config.yaml
norm: "rmsnorm"
positions: "rope"
attn_scale: 0.125
bias: "none"
init_std_qkv: 0.0347
optimizer: "adamw"
batch_tokens: 16384
dataset: "wikipedia_en"
Each number is 128 + 24 x the weight over the matrix's rms, rounded and kept within 0 to 255. Layers, rows and columns count from 0. Numbers have three digits each.

# down: layer 2 MLP down (transposed), 320x128, rms 0.0964, rows 281-315, columns 0-127
# gate: layer 2 MLP gate, 320x128, rms 0.11, rows 282-316, columns 0-127
# up: layer 2 MLP up, 320x128, rms 0.0958, rows 282-316, columns 0-127
down281:143111218147127160099097079095177135132181099135095145133130066083137102116111148149079135108135133088145131118117120105156137165112166169149155168118140134121140132125095160141112101117092075135153123128129144135137070119165114084136147100146179133131123108131117139138109077141091154112097077106145083078137158131116109180108103150120143135122162090168118144095135153134078151033142
gate282:076138134137127145146133138132166117081127087168099119168096131208165123141155142116149121114190114136105110107133088073110129117127160157122119130114125165139140151157132167160066140126156178110205104129094135114133129146069091099109138080122104144144157121130098084157127088127100138138110160127102132145130138116138137138126115163135108119156105105142101097131153174166095149097133
up282:152110168120093119128151097111105114161115111125153120072130115096111133119111098159128144118088133150163129160121123143128118157079143083159152091128094113144138105077127130096187154151115090156069153123170128107112096133155168123127125128126151099104138145128156112111133133132137113081166129121154174132110078159138107127116139103107105130127130194141184171168114137108151135093132
down282:141112101117147143114110109092138140112147078161144139142095085145122148115143150093112109203125124134126082106116155125154161145098134125129153115121086152108099134134137174113143107095107139138162107124130123166139141131109146135128117145180174110152129143129150133142132077117125109150081113138149156089132120146149054120095112187157134100135153076130137142156104113131106124041164
gate283:153115157108119122107155139115134106142150153134064137048159130088132155145125153102117111121125103145117159136136144138171125160131143071111123113127105094137161135122129112108151158135106123089119150107111094130140056099124135121100146144109124116137099127163115156116131117114138109095155140091123155132131130120139062117135131164099144158140117079114116158126115113121151133127145
up283:153152140104115140138149148143157093092158125130129135136130118159129143181105087135131144129116142102083138135113132121094124067150158118124148113088125148118111163146113152138134106146173129129146138134152155150158150139079171129133116107148117097116166153178128124165117125142132105127141166130134132124133129117119135117118136151117132170133077113145121083092131112159129133152144
down283:109144128166090119125142188135154126114113105140144129128121081101146122108141138064140137113169091133107126141125149117109141126093129094120139154151108132141150137150132110118124088123134097098133143147147120146189166087103141110134122144089154126135111129123141156107133105097114138127148138169152125143115112141142118110141127181149142126162095134138168123159090113117091117116167
gate284:123092133132124102138149146115179124064123087158132150158097126100125148135163140138151139139129144123125062140168141128099111130115144141149129088123116123177139115106116154145143161128107107124141118088148101099121140089140081091091118108125116128132146165179150136123113106117115099121094169122102126164064124127162117114099106147113109110180113155162123152138150103187139123059132
up284:142125143188150132129131129135098162083150143133098165168135132108112149103127140121160110147109147164107097150154101136122115128103132121152131110138122079172154121080125120099144110105080124112122124107080123083088125133146098127107167150136131129134095172100140118115108112132116085149098200133138106112136108113152139118125121137109108122108077107161118150101127095141129087111141
down284:092098136149135161101095107155158153107129124119098110158158113070151097109102113132146117083098143081184126144118114132081126144172135119153123140123178098152176149142119133173153083094111141120110145127115129085099137094143097094152137132168129111132102172155127122185137133125103112138121115169146120173103151107106113099112155151143096131145136131095145112173140130102152135155107
gate285:170119176088140183049142126126105125140110091131107118151138105139147134121105082119116163124158088111114133124119156120152151128159152128152165145165096149096101148138100144123103097191124133168127102174130148107134104120111173127081106140091139118103140085124126133147112134110131168118149130098168114132088131172163118163153087097176099139073140096135141139101130160159129126150186
up285:129136108129101095193115096118145113147115140155141125128135140133154150107133158159135089117117145171146108087103097098083114130088165112146109091118129089156141117131180138091148182108152139136148164082153132124149155144123108099145140127137171094116117156125131105128144092187098086096102103144120170121190081141116118127114140111120129067160089144110147088176150149163135155114142
down285:074145140148108188115107102145166102107083112138131099099120056100121125186131133116113156140118084167141121111109134127148127152119164137144144132188124137093138094147034182109147137142151123130135095134164158148106151150124163110125127097054180101122132181097126101148129073166133114126125126105145101073111139120137079135123074112117120140139149108158098146129163134117106140104142
gate286:140104150140133088093145100122119104104120112119146140147151104085141143136173092125120167137142186105131117124125089143137133122110125088117158155133105113135126131131127117165176119135091112149142129136136097188116168071170114118136097134118133152134117074138158118140140110124092176112105083119137156071121174131114149156096140127125164116123132136119113106088072125114155151098112
up286:150191110147113167176147154133139099144116108125123110084109138098139085147110150156127105153097132153156121145084098103076151126103144128141157068154113116096197154120140143136144138109121159100093144119098134092134142199072166150140167118120140078115131126074120104120129139134137107191144152138175122166123076123131081103141130158121118169148156124132144107131158142145107084145127
down286:162100158113161130141127137136103150124148132168133141109090119100129147127131160124122096154095095143169160133118108118170178125055132139148111186076114154119127134106137133144155136153110117102146136097157120087111109119142116124138177114111136154119136153088136108167077124129132156128062125077121089177086123126139114160126075136129138134126132114148131135101131134134149127104138
gate287:121118132108160152125137137129137092138141109143097110156147134129154149101132147146082119117148133104114096125139129137115149109144104158103132160128118148127118132128127142139073124116108118122113154125102128114126139156117138126121104134121144126113117160155140122101115111141152117114103140131116126187126155129136122134103130133149134144142118140138144141131128151120106116134104
up287:119140120127117144131136118129116125118113113112135154124124126124150132107124126133149143122156095124095119127116116144104143107126143154120123165122105127114069128135122139135102147124126116128118117146153139099126146167134115140127148122144147128095141160136155136109100123102160114129122129103119143168141133131153097165141118145116143138111105153147128125127118133119097119138130
down287:131114122105134139115146148172116141141110106158118146130118147114169109157141130158126127138105104075108131115095095114132132166139143109135116160165139127133127131125105152111129106096134131125136139121099136119092128119097103129136116144199126104133131131162108146127110129136122143106135106134141146144118153117132129142162088136134109148140131134098123157128150125120110153132116
gate288:137157138106123137147146137118174092085184091118128108131123121131126074133143130120153105097130116104144115148157145123120155135140142153114153105151101123112148124144150120126119164112166153151135113094144104151130142134109141104086154114143163168122113094172146130072126141134115129128133128141162118133095131131118151105107132099134147142164138123158111168121104155107085125098157
up288:102113146126104123090135134123162145113108097118162139131109104154157078141168051161130166150169103120113107092128111105090114080118146116150076119138109153112122146101098118136130111129127093137129128157132121090126169104147111122161084120125119149116126128142107155095136134129133170142108104103090132112104132130102107124139145130105139153130092128105127153126104105102123119137105
down288:098126123113123148147098189149107159110119146167135118119146197148147137154136132156153116123126145153130093109137158131147118121108119162128109120105089104134094155130183156071148161151153105146110114108144139151142152146107124141097150146174115109102121152157134085152117129102161170115083101108151152129156133132164111120124143093144120094136088107151128154110090111140134103140146
gate289:093124092135080117129121167052151108160106103119148110160144102075085135158134151162119096173118152122147095147126146160126062106080131106098136113108181129096151175102172161149119172130133169113118069127112112107165120127142132089136119142164091083170148111161116148162074102114100112112140162174178144107147120080091075092108117068107095117129094153095068104127123174079131145074100
up289:089091054145098107115128122000160090183052098147151107145140086100135143116119125148114112168151143143093083159127200156119068124068145128096150122117190150144107144108135138140109213164150157140124103124155142113186106149089134100108089153110102108176168097146156098141114044087093102132161120160133173080146097089114113097095135119117122111141101134114099054157195173124085186048096
down289:129132127099112136127144083247093130106149203139096143114124253174154144116201128073130152112139120132123154106133109108118179117151125145124106125138077130114098106126155111115127084083137126133106141104134138112053108116127147154119123099255154133101121122118090125116134204094172138128155135097135125137138140137120139136133138121150126136131157095123138147110081118158138136181173
gate290:155136164134126119147130119137132109134146143145102123114144117120104121118128113122157129159113113153134134143129126119107121131133122113104117131124117085158117162162137125098118149128098124131107139097127126106088095143140127144094113151119127133156120125087116124135121139079121148144128084141118155115134133128160138130160125112128107148126115106122124132129108138144120144162139
up290:115094138134122165133129128116142137129136126133133131111163115131139142132096128120132108116130118141137083110083115123092113157144110095107117153145151136143159130104132151138126155140130111132165135128143138132149101098086117149131163153135099112136104134148105118141123115127100117119089139132144149119133129128130129148142123130131129144104132132123137116152153119103096117113116
down290:133134120131132132119113127136130114136130115135131152134119171139133094112129114128128138111087102149103145118120127124104095157106116139124108113121122140131100120136145094098132133139130124123135142116135135120111122188120129127136148143076119122111112112117148143141114085121126116138127149114135135119138155109143123123120148112115120119107119106106153165114155136151097107154088
gate291:078108104123130127141137116109162132088156082118109065092092126113117089107108182101149113153110169138143135121153198144121157153134140200137175095110109153096137130109127154159179125135138114154166159122166152123151138149116128117096112108137142129146109132144139115133164106155131136140114147123154135176106149147079152169101133119109120155120169117165106147094175161146051127110131
up291:084126089116139134129117126132128146105162096144090061091079138131111075119106179105151110138096194134168161118156230146124166142120125196148181112121118155094151129117128157157180104139114108149189141112152130113141124131118119134093108125134144095141114135142150117102188131173137134156089158137141116182116123129092166150132127101103107172131171114176117159065182157132055121119124
down291:079155114143126090151069140168119156110163177138102119149144197122129083162140147151122083138094091167130144147146147082102120135137157122127137146125118114132125133133108138144092063055122138146128145146114087103127128117108123138130107117243180117136080132128144157107146167120127122129148146159129115121100133124096155104189160090147137132119141145119114171083098142149121130166130
gate292:148084142151108151090154113106171113132107138137077133109129109135164119139146105136131106162133114175140127160133096140097131115085151112142129133138128116126108136105135158123111130153117160135086111148114159106155100161142164114067140118124107115129160179103112136157140095137107160118104125128122102111118115131080108123111114129090117135133082137127171090134171133149124146125151
up292:127130115068131112141140139110132114126074063148137101128141103109103144142125111095132159173127121078145110115124155101177123165136103166117156125139117150138162115133171110142116121161123122130143105112145147112147115102097120116144121138112152138128132104163148088135092109115126125125100101134118180118146117121149139111122118106138123103118166139131083125164089157119151161140120
down292:103145132133122101125173151157130110099153101136115098142120192137140147119140114116110130142100091111116119139118155082139136171117144161121164143093112163147157100091055121118100152105142088152146123110127156130141098073111116085124147095186141146120081096136126117098125082121159136138140133101106184087151128134183132133106127155122086107178124092121119113140119133137155157105130
gate293:123101174077141081133156146123128065146102097152090141139139134132143192120139093156179166138116114111126077115125144136148140118139123141118124131123094166160080080133132135174142132139102108146160153124137124161128119112128130124098147136133124132130126141166134143096103150114150098085149165091152152152098153143156104114122124092131147113193133132133065149169118125093155143114119
up293:151162089179109154111111099132109180132128173135175128108111133105122066112092159086131094110109147144170179126141114119132125140123140104156118132122159107100142163132144120081131142135156153125104135123140153107146129148100130117151118123124150137103135120103142122167143119139098143179120108135107120092155124110067143145115122169118116168057123162123184093083146114143096155158145
down293:133144081099107127164143143114125097107145122124118115102150066136137146127105140136118118119155143149127143126155130126116121118137125128152115137126110144092140147117171107135109126177115146111139134118138117109135121136115130123133140126000130156131126089125161127143099150130119132157170143132133138139130103158102118128131127128134113148131153087129149100086130137135137124134106
gate294:154128118105143089121163142131145071105107119115097077143135125073134159127119062140089131161124100091108132122153105098181105098150150102158112169144152107118103145190086108110139168134110094141148099194109177145143138182135131119139136135128136121126077102076146101148131087118155166140154120172110145147126090168133134106083165141126130127154111147167091104135165132135146103138117
up294:141129081115114124087132169120078123166176148136145096132115121088124130148180127115097143104086106068102146117135170156129100144100107175137104131127152102097115115090141171108109145140092104074095111202056123106136144140129167146131141188124164148163112098112147128102146127102172133165124129167161094133106160128185122074150114140111132184171111132146096125117152148128122075131084
down294:124124103168070118135148092120131128099101081110119107135108186120150110145129157065123141128113100152139085146108139122123110132110129139118114135130091103119118154100092091129157085143098102131146088143105137143142123154133127131170149151153144125128116134147138155158061154184108186108155095117110146163124171115194140141092116177131140124131089096142140151149173085103119112135096
gate295:157146098078145155152182169123160110089140070129100121082118105120187124146120097119179120130091115126147130157118095100135108174136144087093164059138093113147172140136178115136099135119169127125138144108120127130108088049111118058085175105105120145149113131165136155127174107169129181137138081160102134140106089159168132165147161145174112141189103099137105115128111126147157126153145
up295:176146082089173170120134182167139092092154154096124095191086150098077102129105118113136113135143117107155156198115177141128177160141118118110074175108104104141154096130143114142083083141129082103127121151151122172161138110120137111089203143134132189107143113192149116116148144120137115157115143115123150158112164115170122124114124105137116155070135116141108158083073150122109093164162
down295:152133139109129112153108154097111136138110160145116090142131116169151101146149114152130148125175145095140083156088147156126136129184148109137150078143115076121042124116150105130131103150165146122124135132101127124156135149117148156123141140119117137120151124118115100175157139143141187122130140088166170157135090105106144087179168130153136090128113138147184136175039111105188140192126
gate296:165142156147120105091145104117125089084134156121071153103171118069122128127102103131105140164097172139099123166136151140095152106157146095112141143108092120119144136180135147138112116151137099139121174086122163106139094119115148131127167115102138118109111138138103128089122157149151121133162080119127122126170132171129080140121144118133137174113128123116117109158123173132103167120152
up296:118142114110141172141142127103121138145129106120171094161090128145164095096113146152133152132148104180170100110142100080162119148094121170140114107133121170115101128120125147117127146160123140133155124156150143124164160135141132097147087122119123117128178130116137115191089106091074138103131152102136152135117135134128128109090128117136110127126118135102153146142117133114157134118138
down296:079116090098134159121128044088127115161140160127103140105114089134165120132109096142154151102183102128175116152157111130143126152146149078117147129148138122133093092126148149142131149122126116184139093127123178117122125076105159101096103115082168097144130104116108118126144095132115149116143090103154134120150161156123133152121112147152143089104121120130093140163160142116142123097136
gate297:100120120129144139129143144140183108098133066133112107153144114154139154111132112161146088140124103137147119115109093127094156128119106120051116112123083125155095131144153119134131126123130148122118138138135095123108137095125109075076170109125139176180106105132136145107138125172142100140113065138157109115117127138128144157165097152120134099147146120120129137144100099121133135131128
up297:133115157102133144100128133130184113128098105117114136148122120121158146145109064142186126187186117148152139084143107100094138101113124142090110151107111121160120152169122131115141103129122153142136089177111140140151122099129129122135103130130118171136096113140111147140133142121145140128111111120176137090126150138127152091089123113115150113157134109142101138136094089128135120141128
down297:120126121162130129134179131120133142094137104096128135141135141133148124134126132101136123135087152121140108141160118109105119166128135091121148156123110105142082135144170142134149122095107116097130135128118148156146126108104110114147153095203090132101123138189106117094149146120154117141123115126115104119186109111123148120101129140073120142132097145156111137146117106150126104122105
gate298:128151139106143129142144126131149127123133119145126129147135119109118126093150135149098117125102127103115102128139118116154120138158134123138139110106124136135123181140131156135113116125127132123149127129108170131122124106122118114122099130128181126137141100139112131138121146163109142133153135155144150129138134124121111134111129115138116144156137133148132127136103128119143120143153
up298:130161131095088134117115136128138101125136136104148134100104119106151102139099130094137134148101140105132116121137147136094146132115079120128127128126115132121125121119142095108119098149141108119128128127100126114110126125141106094115147141134151117108121124154128130112136127136138094126125133124114127133134142143123117124118147121124113168110152125122131163111108118144136116128141
down298:121125107128134134115138115119114134127134141137124112138087143133107126111095107149147093096144144147134086127118129115135143117153094109141095131130136110145108141140124131117141118132148127128120131130119174113138133114131180118127120124130114111119136118129131157129130140133119113100144123116120124132132139104093137124117133137123159133138151148112121139151114125132131122133156
gate299:173128124106175147133131151120136135083147096135125052122097126107168097112088123155127129108114116092148178175106141136166105182151169099133154136131171107108133145138135123139084118144123127109137159098197141153145135139111143116103152123121135158112107137172146148110146101155124103137124128168104135110088142119146146197115137103124140109123118123149110148143137175138093141133136
up299:139104111142088150161105124144118143110109138112160171105122130119120119117122102107165143096111101162116120104118142130133084179139163116119075127131136156109143124074116123146094131101132087079124099144142107139122096134141093102117171132135101128128142173144099111114110107089160169111133102118108159123134127130167067150187134138089093177149116168113139101143091141103137141115101
down299:119094085115103116114136142135072166122127102178132093129144145146123141107126102151151189082175159124153107111121131186137129123150117117125127072119130123150105100116134119097163160139127153138127134102125141114083114119130152182109131146102095102126148095131136090135138168117153148124121123059153147145111157119128121137145138088128119087117135137138129140182089128150153120159141
gate300:135114098146134116107104112119129140114150154140114116124150120122158132104077156149120135152143177140110124128113146132147105157147101140167131138156140090098105127127124151103095135134125144154122141116132193139138090112119105141128131125125125126144127117137135113126124122146148112103121157152151118122126134119111109128124145140113152124145137137113096096123170139184113151087140
up300:132105113134129143117105112135115139099143129136117103122144135127161144107095153140126140143146165128094139125113132145151101140143115134163156140148131100098137131123122135103109125120138146136118141101115172154131078133129094146156124101135145112131123138104129132135121125135161119082126145146138138120133141126122122113132132110140160111134134138119095097121164144159097118127144
down300:135128159148143109135114143140114140102146120124137144113119126115114136165125118146110119110129159109107147140125120124128130128144114127126131123120142138148121131139119137163135109080140154123118113157111102120109110169132088144142098114206128124128107134118112143107122131090109119143089107148132107115137146129141108120170110116130116145137147066094117098101093098128136133107128
gate301:131096166154109097093162110145140090158153145140125145109130133100157142117082092153139143113132098121147105149125112138138105114126147128158137108150124132141120092137098138139104105116116138126081158152107154155158116098134142124107128130106097107104141133103108084119170158123150119119190152113134128149149089188136138156117180157187134131144156149118122096175107126144123105144129
up301:133120113128138103129151127125100143112119117151150124172132130133175113114130130107134148129105151156155145097147113112136112115109122131105121138134157116151108133098134130128130155137119128139139105094157129136097136119151136140114130126131160145100159128155109158113124121148103115164119101128119153131155107106124155122137115093131129114095117129104127132147142132154087170131138
down301:117112133130111153117106135117154136136121136106123139142121118114150146113095174140129133095121110144151124108128116156115098131111116112109111105114104142110124123125128114121118130120150122140111098124144127122155104141116138123135151092051126116171135148104171123140132153136111162122116145118124141108114116136152111117109157109154128147134142095138135136104125136133124128138153
gate302:129093137117147145111135108135127120134140119214109094122086124141158131107146152112135139173121133134165145111127134086161167144148131164158117089131113123138148109146109197139170158189131141160179154091102160108136051133102151100074125115087144109132115130090103137156120133139132144182121153097141148142127082127145143140112131118116115118116135129124137120163145169174066178134169
up302:147145143088059120134156116117180125142077113101169093080141101139070147124070083150121126121124095130117130156154091138130100135068126087137144140116140158087103147088142141116135166105124102101100068174138118114112143145129137110167164097142084183160143127110156104151157086130148161098140133160103151131132101147116112148126132105152153120147137103161154138144109131112130114092102
down302:115103113137056162077163108143155105072152085111117132121111160107137101129097100109104126116131120159128117154149135087150107118123157125136110095094138109130110114080147165142111154151126112123115131112145170167189110096114135068079111144158142139103119125141132131089117146142093163152127111099106180131128058179128078136119130124098125103150095122117161126178105155142111109129142
gate303:123110176130133134123157158135138136161146103125098118115156134103128101111142128102138109124116151142121096154115138157114094151144153114118182122126071185163139117092127133142146144116118095144107161119106114113118144113133110091108186145130151119141111100116138150140131126135142128172115161141151134140128118134140119096143132113125132107150144122148093145128123158100089117134129
up303:103109142107096116095093166110138116109151126108128130119097116153121085108141159162119155139133143106150121159117130117109115096123119168126116100135128126134164132122136122170158100155107126145144079159114078135155126156130118103114159130113104100129121118104113107119163115135111120132109121126149122139131138114121136114143177157118121118133137137163144126097158152134102119109119
down303:097147129133131125111111118098154140101162123138116092119108124117104118120108160077120106116098116109112149136100152122100124112092148125133144116144100149143155095149151125115118112136141126155136124128151164159178123105113109122107144146103153162135089126099108144123134113131167085132120129138134143169126103131124145125101143150127103131157118102101160174126105125124125132131143
gate304:078082129144112110102110137057153101118102091135123119095103085097136119120113125120138127150134124073065101133088119103138125137139119095115133098123128136147143156104139219121135189154116143149069124135116161114191117107101151122119135136103116101135102123104067138122127118143120126162177139125151204122166101125125137112151129119137114120092083083114114116176137163116145138079148
up304:134144113092158145135114108178130154115176120129111117175115151133113173137139127139089129097128153169157102138159109108106151111148128196127096143148092150118080097126118118158136089129098138131186172088132100148088131137166111107112127132132116160121145104126201138127135146107163124106093124128067080152102168145117089144101095155115138111159176149174139140121121129134093134153139
down304:129138173154122107112121141045175115116108127142149142127090020107140123088132146114136118143167147109101127118130136131138151147153143084147096108103133109128122142136124139146134154169131103140092124138103122122164148138098125117120131130000110116138116135130105124127129082162117133123135122100106156118153105145144112137125148165121123122129124124135144125152154138117157133088128
gate305:170085146158112156148110094134132117108158109161178143104125124135165077166193170121072169128126112083123127136155130136109121143085144128135150147156105093093122095089112130126106120135134145151098100107104176146090141108116155086128130101118168144126134141121125119109095104091132158128085126127136146070125185136099164162135144116121109161128130181081076172149139167178162166100145
up305:164126134150130155125125134121115115171151130152168150135132133120160093139158160158063133145106131064141139184139098141097135120132111110112156147129164114135112086112108126127105077141117146109101087117096163119105144099104151128154070118139172151121101149116139138120099141104152153175113132155129128131144170110083171156140138141102119167132130145088111159106142157089166113120104
down305:124147069131107105135162128147091129158161131117099124118148125064065112137105108112142112150091095167104098151115146132109088102153134123108125128110116135138143096110163133136143123145113140120146113149117126121129126075124115139142121144094133153138075152138117128144144159129125119137096154138171071115147095128142137110132117121106102171138144118106129112110116158173147136179096
gate306:139103117151141074139156130113187112117113131116114128113154086133115116125105087174130138122158087148123097145147099155170113093092127109124142096118116134174145134134109174167163106127109145111117141143118119150173121117165123125111125099125071149128124129142137095127132119108113094119131143096126148105095102148160088134138105173160156141110166125185124106141130113144144104127122
up306:129156125111079145103128128127103136142102107176159087110115130113130140134130150094105104138134125102107165092124178129069104177151147147152109129141130132086114158114136123095120148129158110131121111122158141083099135146102117134141129167117187136102139104117129152140151130103098142158156081122122144106164114127103140114079122093118120122145111125103150121113110125123098145130154
down306:129099179123116134125152130118149137135170107142106128131113130186147145150110131131108108105135120149100128110114157117142137118131151119146167122112115154097146107104130137136114121136119109128129104156157105115124090141146138114088141108029111126192119104139173121111135108156125147111125085081133165147115106147141097133152087089128128129134099121134151117131129132122132150075154
gate307:123137128124109141127165090124143098068150115111164122143126106110098079130135112124121135134121168075148089203123143126136114095076121167094176123122134151170131081110106121206128107144135165125191128111130111167107157099129152084055132112115147150131186146160144071157135138167085127132133154107118126144119124108111171172106150125152182134134137146167078110117148162117094099104115
up307:124167122137208129132155118145167118098101125122145162137130131153101107175155075129150105121155101086138147158119130110134134108127174163099118142105128116178139136144109125118134103122098132147151128121106122170161139091146094113103129083151095150128147100144137075155135136120104106069109127081072177108119116117144102120102134143120171113124149102182082141118122106121125117148122
down307:116174093131122102117157111171132125110113118146164132154142144128145152179122105152149116148099144133097153142167131124122097127159148150107138147155156119134148092170125098081167151119149141112118168102128102183109137186150106183134155126125100177101114146145146146120116166123144140145133158151076152122110129097142165137153157148123093135150122152158130124174116103173141147168114
gate308:104108112135123137147133127135141136097142121140142130123121126140123132124114143131128136119117126134115113117135135136120140123150145146134138132121132142120102140117118127147125127118101124109124138138133138145126112135120139119125138109137110147136120123138131128107119114132142110140126125139131135153131122141133106131134153153151115131121139132159115140126137136122097139125110
up308:138167156120139120117126122135113129155095128131127138128136148104119120149132100135119136145141128153143172121115128117132119151097137101110113117156131104129160115131143144097128122139137132149126136113129138104137126109131136142134101131118142102116123130132108129129116148120108156115139131133116113117116132117126126136130110103105117116138125121105138136131110130134165139139130
down308:138133158137112120138128136076120134126120148123142138122120082142116133124099139133146120144149154139127124125137123142127123103132132133132126124100104112115126157138165111113136115234111117106125139125141120149161149162115126130121142114000098133114124128112118135125138135158151129140120123120119133147138096140124124125117132114123128115123125134153154137125124131123136139128145
gate309:125127129118150122100137133135180145102134109171109143121139118128124134150120099170107158137093127153121143133126138119158156120100148123154117141110127115156154137167129173152134119134110120107125155154109115154174104135139119113107138105127121116140129140093152093152135119145135104150137162113111125189120128127118097109122126131128124144141113153150125122125095127132107090130132
up309:122114140152143123147126171118119110183132131119149116136117137105147125124132155105109087099171147110106097136113133144125103138136115126104145123155124156109124141115134109097108145129143153135108149097146139128121134134109101134141151168119136121124141097145105153125137122126124127121129088152115138083131127110106132126139124130115123122127119083112130127112169146106133172116129
down309:156132146117107106105109145125114127142080121104133114145103105123128132095117135085131113114145160135114127131141118119157109116108117148138145109134127129104142158117095103141145141158139126143120109091138088129164130124157119105103153123033125120127137106108137135120121086168146146105114105109101141125124109157124093132121097153108140140132127103138137110115128157142142144124130
gate310:148126139090140161125169108123138112140124090141120090139115115108107116091157108095167104109159111129146122170145150124163115108142118142157170088153133177146108136127117131166138164155120121132176124140135128133130096211110184103092137082138133134124143122181132149154081099139111110128155169132124114177121125102137151138082100143163114139186130124147098149158121138120100135112129
up310:169165140060131145151148125131130133142158090138125066124155147104118121112158109129199094112165122153134114177138174121158105104153104169177158122143108153159115138128102134169085111125102118144176122103129114128127117162110152118093108133119156133141137127182164146130054107112116114127162160150129115169103127118140119165090117139134100149162127107141069196121121129132092122117131
down310:131125140117147102128096099149109150117134093140139103150111206104153114145121123135114070150098122115143140164118098110126115146133143101123141118136164102165132114147147117121111129060102148138096136177170153108108136118186124113142132158255147105150135133116085155099142145128093093111132173123099092111105141057119149153158170137155124146123149126123130127150170108125126140157117
gate311:117107122133126128110107115131129132128138155113127130138111128131141099134130152103110160114145179114146132093159127162118111140155109123125156115154128116096141151135122112141121152129156161150157154108071150090151154131155107129138147112114155127122146123149098103135158108179128155088120097121107136106135105140116107131068140145106133138127103143118113118151130120142132155120132
up311:161115132128107127141166138111127105144120105144121111130134115122105155117136107131149111149117101138127115166085127112150152119109137136142101136084122149186112106124146157100126138118141099137099120130194114166130102141129146123126110151138106113144111147104127137124103131095145084184122132129160126140105136116145144125151121109145118136130128137126132143104118131122124099125127
down311:142144136123119144141138132112131109116115098112102131130148078132124144135139119141110105132155154134131112096170153115134099126120127120118133134135137125110137154124145116118145132155141122118116123088124146119142142123128148133153137117000123148136142110129128109178125106143126134113146142129131132133112105153122132130085107172126129141110143125098126140125129139099116144122144
gate312:168094138137120147115157116112123099134112096132145128082161115145158075082145123082111142159102175050157121167132142165083143125102088134181170067119104134091144105124140195149126122168134117074141131103052154137139152096098190153122105124107126153137120133153083127115079147155101189164102110125168119116170158124116131141155146113115106127115138173095092151125118175120133138137142
up312:151158082130152110105136155120145132146134082149212097064179107143142119153147166137137107115139136113151144078119090129109105105148159143128115119118145106139111167125116111115140134109169140125147142164098116127142134107103110101142143129129148161126079149146159133063158114129151101121156104152121145054102132145142128138069148137114118087149135076131104151133125111164142100120146
down312:160153149110141172142133136094104124118126104157095139118117079136130110131112155128146102151089121152135148148135154111120127069117077180144118162087132132151141112090147121083145117161132142118126140135108132133139181154127139120155102123047162165131116118149123103137142117164165122105131141066124123132115112133150158097078090128104142103128140147123143149133103142103098150138140
gate313:172097152112138149117139123139121116117143125108122085138152124100111140121125087114095095112139107123129110141142093105136102124123102142099127178114153126124070093092112152141109139144102107144107107133117153135105122169139145118070121149110135169151127058135101180112109108101130140129125101133139096110133160166125132158168118104134137105129133116108110113108141211146142152121140
up313:091135101111119163135128131134154144129155104123131097135128146127134123134113132131177113127109148132144164163113178130125164152139098121175128090105110145118129152192133148108166127112133105109149188120119148139148109123114119123146170126130141128106115161170147079134140125160124092097127146123114125114111118127117092108110121135128123112088091119182156139145123107145034143135151
down313:098139104105098142111112106135125103095098099139123132136124087112136111122125143133170119154131153131159142153146160118144142128092096160189123147119114128098119132105096126116140157131122118103156115141139155131137126130144123099096134124042111155111157137143132090130116102142123130132108128109138116128114129137164111160084144139128119146095109121116086100122147100146107147148132
gate314:157113152128120151112136103133144096110088132166107139158160121120159111113115168129094127103143122136114119162116125098134123169151153153158122115158099119145130125136166130135074124158116114151126173066124187154143096138133122107136126076084180085117130106179114162132116127146150127116121105096116119159158126147126076111140138123146112118109154150126109152170132172110134119128175
up314:087129104124141118147127165089128143132147108116139101108093119105121147092085114119172128158097125126155143118156161168137114119114069116097118126076142176132109146179106126139149138123155152123113092154113113106116134093094149121088134152158098139150114163106148055140128111134093126145168149147149139099102128111111178136094129136111123145153068089132106117112128112147108132112118
down314:124126132126128108133149107103145083144153104122169123164141071152153121118125144097130144124136116135148121130137135107155142147109117148145137142131089158132153123135093125138140131170114123128106103105110149147111086079119128112132134143000126155124146118142103104120108114107142121125142149069141097116150100178153088117099142096119163142108151123098126145115102135163152147109159
gate315:184130194124158150056139139111139100088127084123072106157112089072107143104087076141084122198145112176145120150113145132185150135135125130125110171144091111126148131173135151154080141174159122132088111150130109148158064144136172091088180120112100152182078092104105125108147106156138115131121093134135101155098131126158160137143084103132138134151121081151132132130105143119115155136150
up315:104149090062094102151131102131131107136148151149120104100141134152148160145129096095187134102088122096123146143167127116129134129136141130184138089135138159090142113110132164121152116129092136147189131101148170104110126153118129165130076129130157127108193151127182132164123123094115167140163109148115151117135120161125105135112152136123100172134126119113140146143146126150117133123122
down315:100118133088163170056122128047130123114112133136133127148114061140128143132097059129125155155121134109120132147148142113153107147156135122125115154119142129129210146137131184113108147158101108169171097132126134110109088102166138100113089103093111139133129085137113122072145096137116157125141121114121160099088137163154086154132133137182118132156130136080115169145137164111105110149110
gate316:135127129157145137100116152131154151064099048126101126125141103118113109163110156147090130135180122108111097138127147155101085142131125135136161154104133128178147128122113121145109161129144117161137121122137113144118104133168115121103123114126083143132146133161123103128135105118120128131097095126144117090094130119172144165091128159131136130110110115120122116096132125168139138103122
up316:114152080152121157126145130146163136092178086114093105126146137110097105149118150093127136151134165151118121147096145126106159136136071140120159137120163122189146138125104108139082137118152136132164160117091134133139144107114138100126150124132112119113135142122115118154101143128138154125102156153124088143119119107143135140167103162170137155098119107109125121108176135141080103115110